From a checkpoint of a small transformer trained on Wikipedia: LayerNorm before each block, 99M tokens.
Each number is 128 + 32 x the weight over its row's rms, rounded and kept within 0 to 255. Layers, rows and columns count from 0. Numbers have three digits each. The size before them is the row's rms in percent of the matrix's.

# down: layer 6 MLP down (transposed), 256x96, rms 0.0707, rows 170-209, columns 48-95
# gate: layer 6 MLP gate, 256x96, rms 0.0732, rows 171-210, columns 48-95
# up: layer 6 MLP up, 256x96, rms 0.0678, rows 171-210, columns 48-95
down170 090:059114088121077143175127178092113106136202128156190142179105134143066174087147116084139097126157130086140116125150136147139117101149152162102114
gate171 098:141160145153160110087156119111144135120144150115176202122119171125153146191165119175137098128099119100074122143089165074150060098107137145135110
up171 096:174094137097081107166120092103074086079137150098157093113121156193146104138097198115123116109108116119149181117161146097086077107157083104137126
down171 095:126162167095069131129156139157096152158103121091153165159165098146076169106130121114181171082165130104132090076144127150138128069114135106119138
gate172 102:112110099208106157105137148060100080108164109094119121136159181145109026153123105163151162120107086139150094058131138155178159204185169103126144
up172 107:137157156165077074196084135127132107210189101090123168178185079135103055066110139129114057131166138105158095116147154125129102156203145154140149
down172 100:099097164156139117120084139164136162150100127166176103190130122119161145110108104078138121124187123072142138100093117163139092163091075153132148
gate173 096:056125200116064096108094151112124088132140124099110196154179166165121138148146065155156120082089128131156141166098081160146155103101135155137185
up173 095:102088117122114094141117132085160068133183174138131161179185158114125206131143131136105118088108086070092153172107127106088077120155129126154148
down173 097:084148108145154156146112089105154112132110094104116142151134114125170138112109080109113191142133098121115180096181192092099160133164150093078105
gate174 113:208137164069111128125134098155168144112110143156143066181116094202106123150090151149117146100141166152166158121148075125068134133119140069122119
up174 115:101105099118112093099095129138177102102144095150173130078162146081159184160106103097077076130164138159125113127121089143134114126147154146108112
down174 107:114109110169181157135159055085080118142150117084134201121081116096132111127175152078150141161128119101156133163116148137150122150093132160151114
gate175 099:111110138142173161141056161145130108149130126121117165169088066130063140076147164165119180169150128088152176131134112121112119158137158189143176
up175 093:134124088126151130064116046098119077121081112123144114097183138066094178143103188137101150124154112082153099163114196142096103112055140112149084
down175 103:110129175107153118144146165188096194154109152188163128152161135111121099079155130127112174115118132088116097122102143063106167147089130113175097
gate176 092:144138064133084214085127146059096090105126153182118111105089119151098072102162172054122151146104054160113132150193101143154150135121115095129130
up176 099:118146146114147128138138150201113160165129108121175105145122067083133136123112133149152119079174095093124183087083121094120115100065074160168173
down176 104:190159116140154145142123115125100064093178187101078094090154163103100136135114012148088132113157146142121164158130111159137203145131141147133135
gate177 093:122131118109129158130129107164196117064094161128159157169130153143163091148144143103150187139069152122148089205116143148088134129150103071132159
up177 102:198109171163072142106156189123115124119091135136141109126069170114145132122113091103122106131088119124123130115149226126110167116090161057117068
down177 102:074148129085090080131137114134158123136118201126095103104200196144179157099128114123095107045142056129165091088148132098123111169106085116136183
gate178 092:175102134112025082165133100168085083179119109152085114144160117104135117125139094157133098164111167131145088098113137160153135079119105086147112
up178 090:130156111136132126141106075143143125115178122101101141085128145141135147176172132139060148110133138151148118121175093048106142096174095140121073
down178 097:150157138184152123155162118140159162087191153094119149146155115108204160106110153106177109148136097129123160137151145138145169094133198111073103
gate179 112:153141109151187178114102120144143145086091137089135101086140061148129094168131106099068159161068115135192144074118178134179162139118113097165166
up179 110:145115167110125136084191111117076136133113155169101124175152183145151201120153071202074120171126161111145109101123139070139103144133078109121088
down179 103:120112133138132135147151144139156132142183139109139150142067136146153089070118121104139099077181170095102159127143106076176116166107153178104093
gate180 107:128134157167163116136049127112112139186126143140155079223144179080116085100128101157186104160094140098151100080131180141155073058141156140087146
up180 093:200123163055095126099149101117116145110160129131086137089167090204130114128102097126126158137178115168082112108132139186123146175138090146143103
down180 096:146075112148120170126140129103159143172045109089144133165091202153152120135165127117157104069056097147100095136124181108100135168103148116081172
gate181 113:129057105136112103100138160124124129120149099129044134114018162113107081110150130100140171099128127194103159139098186120083152077121138181122118
up181 117:073073133117096127141170109053144143123105124136180102151184205142129202110138111181203174132112166132099079122126086172161091116128151185102149
down181 109:142131135129063148130129088114131111158118092112142125105144154142067066113166115216129093185130060079137140088120089152111099167150150151109166
gate182 090:114159114153180145136159098158065113193107113075105216099082181124077134124123135184176113133083141111145081152089131086133143120117185111161127
up182 093:133094090139098138107088158093128207149151098058097108151127083133135145139074156071117134160123117139167113109095149157095136095155119088138157
down182 096:183110074162171077112070107136150125081140104162134118119179111128156087190121125153145158066197145112124095084153126133172198108117131152144085
gate183 095:106086135110154103141143083203109143059114116118134091124191123122115079126118144229144181116134130160125155147204161091099102066151089160100160
up183 099:153115213175130087229044126147155146177183120134193089116159166155114139150082091134140128155119078148122078117134189087124125116135108109138140
down183 101:136122139126151171110129073209114111147154106065158145145162147118176100125137130173137104162183140127063087135111156191090143126131047197103136
gate184 104:129133058166106125116098154154120167083140155123180110116097098134162169079138128121126123123103121165201118182140137067080211130128134075122114
up184 105:146154130101090173125161140151144132115118121123163180100148130125170145111095174152168133137139174150130124149056074104144134136081176101105103
down184 104:131163083066095135108158127120113100145150115101196106123149148081106151076142122169111092150119112138100159111074099121177183114125154104105174
gate185 114:168177102143077133133075129160140069140146164142085127129146117077110186103077166166127140171137174215166132123055119131112144140122154085107082
up185 105:143121152191169107158130144107138133140120146104178103122131101117146126133143065133092168138129074113107099118157172181166102069210170167149105
down185 110:129144180121149109169152170186139128106143142072130188127145171118077097115127122155110180186112082103135155185078138138128070093148132102107162
gate186 107:128103137167191106123162145109115190135131129124141145165104093089117087067094121093136115162054082069143160190158148161123123133078142113161132
up186 092:117103099063169187105091108134134158137131158148147114096158109125147157117095106158153165096132176162127115181067076087124144143121142192076154
down186 097:105087134164166134110152134117141154152067162093172167103138126128160134078121158121125136107125092105164176158159102160091100163078149123121098
gate187 111:120104113128066191175144054109107091190132118131204117166103173119103112129161144054120087112097180173142105102160109115117176150121120118144132
up187 114:170126052118092150140131122140186188108182165168176123144107045142128156156087108096168112134126089143092128123100123127141186114150075151106127
down187 114:182143110141134195143152158119068121174144183164092101088102152057149138164136122060128082137095094120135137156135203083154152112141041160108118
gate188 108:171058150109073124149130115078121173169155077106091157139117140106107133166100188128087128153188114117141089086080068149104092082118113106129180
up188 103:085133073109142129092139175162134114128152126081159133072114157082133123144133117080147153126092130119162100169124172141166186113092116075165134
down188 107:114127089128163185123150108105123136125084166135172136133164055095201119134098130162155137148128163164076118120113111079173169153099166132142158
gate189 094:128134160117157107086111129118125115156127065123177165176111144128162118175100151158151093127069129148106108111143122115146080131080102166128129
up189 103:131145106117099099170106140167101117069102126113141138121107131137152149100120116097165196169075116139117054114127132143156144130093175113118125
down189 097:120090127181134118145185136107202149145088118172169155108180097119143162091101138137123087069155089148161138173087104097072149106197125142122123
gate190 102:125142102077130126074103189130075169092079140152136139136084120107153106171196148148162124082145104138091156126059127114171192105120149092090148
up190 108:119173180068201128123130102141073060109103124176167138166160168152123131085073075118156117122132111130111093177118143114128110141101134118116129
down190 103:137178149166115103104111153138105174105141138109117086110125096076157156127181150110074144104136158095085116076108102151198183061117124175140124
gate191 110:121082170142086168130118124199131125141101104188082078113074124127149183169130143149175141162115134129109154136154142125125115050108135116116198
up191 111:146154066070142149130116142108131130179117167148134141097104141153124069153131171123149117188144093100087090128094073146105120149140081144077155
down191 106:141166121120151100214108096081172181143158156145182146131192111097126150115170111135116155083122179102130154125171152167111122136106109172148123
gate192 109:101192097104115175129078091167150133068129136110076137171123157091155142185113116130134173094117100121162141151092150114090164111135207148167100
up192 102:105182081139106147074133176137163130079135117129084153140090097134152120153136123163163113075137087070112114079099162161145065130180205130155070
down192 102:132117102162153139077099145099105170189083122129149108130175092176105178148180130156110101159138105094169139120177154106195110156144071127162120
gate193 103:134093097175151158080194195075097177132168134169071091129125108104145103137156125152116171092097157090114117129123150189162123131107102183112126
up193 102:081141167091159142164142160110154110160138149105134121205181131153105155105166159103151083122129112110163107121172131108145101186137106163105183
down193 104:189176130121155154120152110155210157193127092129122088119088119122154098147132079109088109129149102053097146116164134051091152092146142129122116
gate194 095:089095197101152150102174120148112112153176155162200093147166106125127127135096109141140177145123130104187145162086154119083113131045145158135100
up194 094:143160121082112124154079148156131125117153106131117138171156115218161179084172050108137105113168109146198103120188090134090159083101065139110090
down194 099:164107141118080101130156109142189083129152080112150137129121110159137201109115083109131082094149117160125130181150066087186134103141085134112104
gate195 096:158105202075124128081110175136161204204117106124145105126135139093117153182128143197118118134133147129146092081099141102120160133112115154083135
up195 097:099136155140103166139117125117187113158127123099138111100106132093123049144162194117178170137090146107133104118165086184115130142109120177169130
down195 102:105099117136155170100128128174213151120143110107182094124135119090161128150120167179132142108122179162162133117127100191141137182082082131153150
gate196 101:086133078111153137120110135164128086117159121134083135128116006191110138099096160072184146124109109105133083159178133145114166119171139101145106
up196 103:130114104139161183141129141106159121052164116101156170155112107155184102192128168154065143098117106101165198142141085102129120081092159148087126
down196 099:113102131130044091147126155087119125160082128213135111113145168109085071128134131189124120171103120110101075131101156119110123155102119117171185
gate197 088:147122075125123137102144149064188188137151164176133177152169125122176147142081120099132120131129113159148091132092128109081078115080129115131158
up197 087:169082119125083161169171124138103155118160147145134082134123057158145089135154129122114157118156138112053129195109139108164130106127139043116154
down197 093:156123220092106088124146123068178142105108184103116114119114138113088138165119128136097107213139145166084128149127174135108092174159052082112151
gate198 101:189131120142092138110129111136067085150069145183152160103159191109126093133110123084103091109169184133129170122075094092099065080098118187093180
up198 109:181121149077109103120172146132077033130144047099076158109082106158110160132135097125123118166148180077137173127104129146109107164116121119075175
down198 105:204089163146131062206158087165199160148114108086125130107076145148128123118048099168127064133136148119148098139145171120083114158107144138089112
gate199 106:132082117115111083112136110141103119178092181189087175101155096131117062117075078123124117120118152159103159175130139200158144153042138126146112
up199 109:100072171172145150178092105130113152178088119155120135072170115155116092090099110151116113106132124103181157124124042174153100081137168112116100
down199 108:148080141110169109145132072099105143179123169107135126116127062120166164137151169130137147106085074173121115067157096087151114103105126113158077
gate200 101:181127134155112147167082140133140140140149156083107170119177127110176142100172079139143105227126127127124176133140090106167109136136121093141084
up200 104:063175079115059104200160136156137184143103158138199141149068133108089170087141131106193097162124131072119116112154089133093108107109099131103142
down200 101:101065110122131164107132113151138097106094133117123182124144133180158119121149135177162048135101131131134151154101140161145115094121105097134112
gate201 107:126103151135158165106102093052126121106126169108180146190154163090158099092144142159148164104093149194104171142106151119076134147144125104104147
up201 107:141152129071170125108135140077107151108195086146086133187146153142121150142166145162081061104143127126144113065136193152137128125104112158076123
down201 104:094093126183078094178114092146104121123177136115170152136099111167196109153109086134102171140133190125161130149151123148124123147129111156167109
gate202 093:102116097123157078141060169111113156067137121116094045131090157088152124159179160117082153120158193140098071163106138128134081114124121187149131
up202 092:137178141150114133154168125095190140084099133104099116087059110091097125103133116159079133128184142153125172121159084148153068153117114061140093
down202 094:116121149106146165098122141212095084137109072163071153152152105098133146153123125093157142146127101127118185129141132139113108083084062091128121
gate203 098:117108113103143126049093176094145133186169133156157137100141105097174079151141126188071115186138075099128158106072153146066099145095154124108099
up203 094:085194144147091134170156128139146104123130160124089181104072126141111114108194134114113147065123131169112167071104123158103095080165103150123138
down203 098:109199151166137144160115122108101090127123158150106126125065111122131167199170185121186177122107150140139139036099160114137141145173125130137109
gate204 103:150066102132113095145094136133175104113156129191145165141135124113129127064132111137153101107099104109131132137145090089137203117129143113104175
up204 109:114141115123219112089157080110133088150117080115047137088107118121122140096167167086106148137089118137099090122193160141096080070140144115165136
down204 102:053214100128126122131146133130162137142136110107186154184139145150075122129093078114107140141179184153196089099132164187187080137114081118128118
gate205 116:080152146105120112126121186101080136157107143164150157082122180147119092147098154116148098172135122149141122104151095071111099097193081161058172
up205 112:137100163127092150122092069102108119108188186122147097146135118156111076143129125181121138203091112093113178114104071117135124125108091159130154
down205 103:084170111110123103142153149124176173154069108135123152104106076111166160109157174105111131101167132198106107165072123080155105125110135182130071
gate206 104:109106121168166069147166135140141111165114083208112096138166109147119090122137101175157204108123163179149108137068173145051091168147070146101123
up206 101:114133166067125086096163169146116112143102119156061160086063174164082119066111145132106126120151099130104134091128135164121148116108107160118121
down206 111:106162062077128123168131191123164127140118107122125121124144169121079143111084182166083123104163180120120112117120167136125181139096154140110129
gate207 096:087145061171130153055123117151148120088120188101135132118150147152114125208129086125106128055200134139194082155134111165105106150119101137126183
up207 102:122081118179092135153095171092102150123119127177121144087128142147101139116089184108133089140139136033145110180075165085147125096102110100150153
down207 098:167150117139151144091133119129137144062145123134117150077109159135090137141141104146126169157124135115083155108159110173145095164134085152143084
gate208 101:098125134134141098184103121115155085146163160184054084180221138198106123111111130153125142134113109137133171136142097100101133123065116103180173
up208 103:127143112078149163091096133091137108138060144060162085142112131148146186139173147076138169087102133148105125123112095184102089143152170149109124
down208 100:098131141161156151055109138158109192081138181183140105148145138051129102187118074123151094142103188099108149109114190148128106098056118146154119
gate209 094:184142160152134112122155106107138107172101155170092164136100139096151148155091142207108084148148119123087072104124177112080126092091131139081153
up209 100:054142094146118165135174101140125156105186167157158098141163155092096076138133107117118209115141178082192126155187147102135086129127160105102126
down209 094:134132202126137117129102133137047122136165099137112120152096103100174072106115125126158110156140153165081143113125107121092196114097087144123127
gate210 104:169124111135161060137100116097135091126153088166136118060073128099071083084137144124164179131234082105131128126110140096168133137122114142095101
up210 104:133072156086091097165135088117193075128101132177156145139146144124191098130101141087140160121130116118094152097135139151115163071179129113092154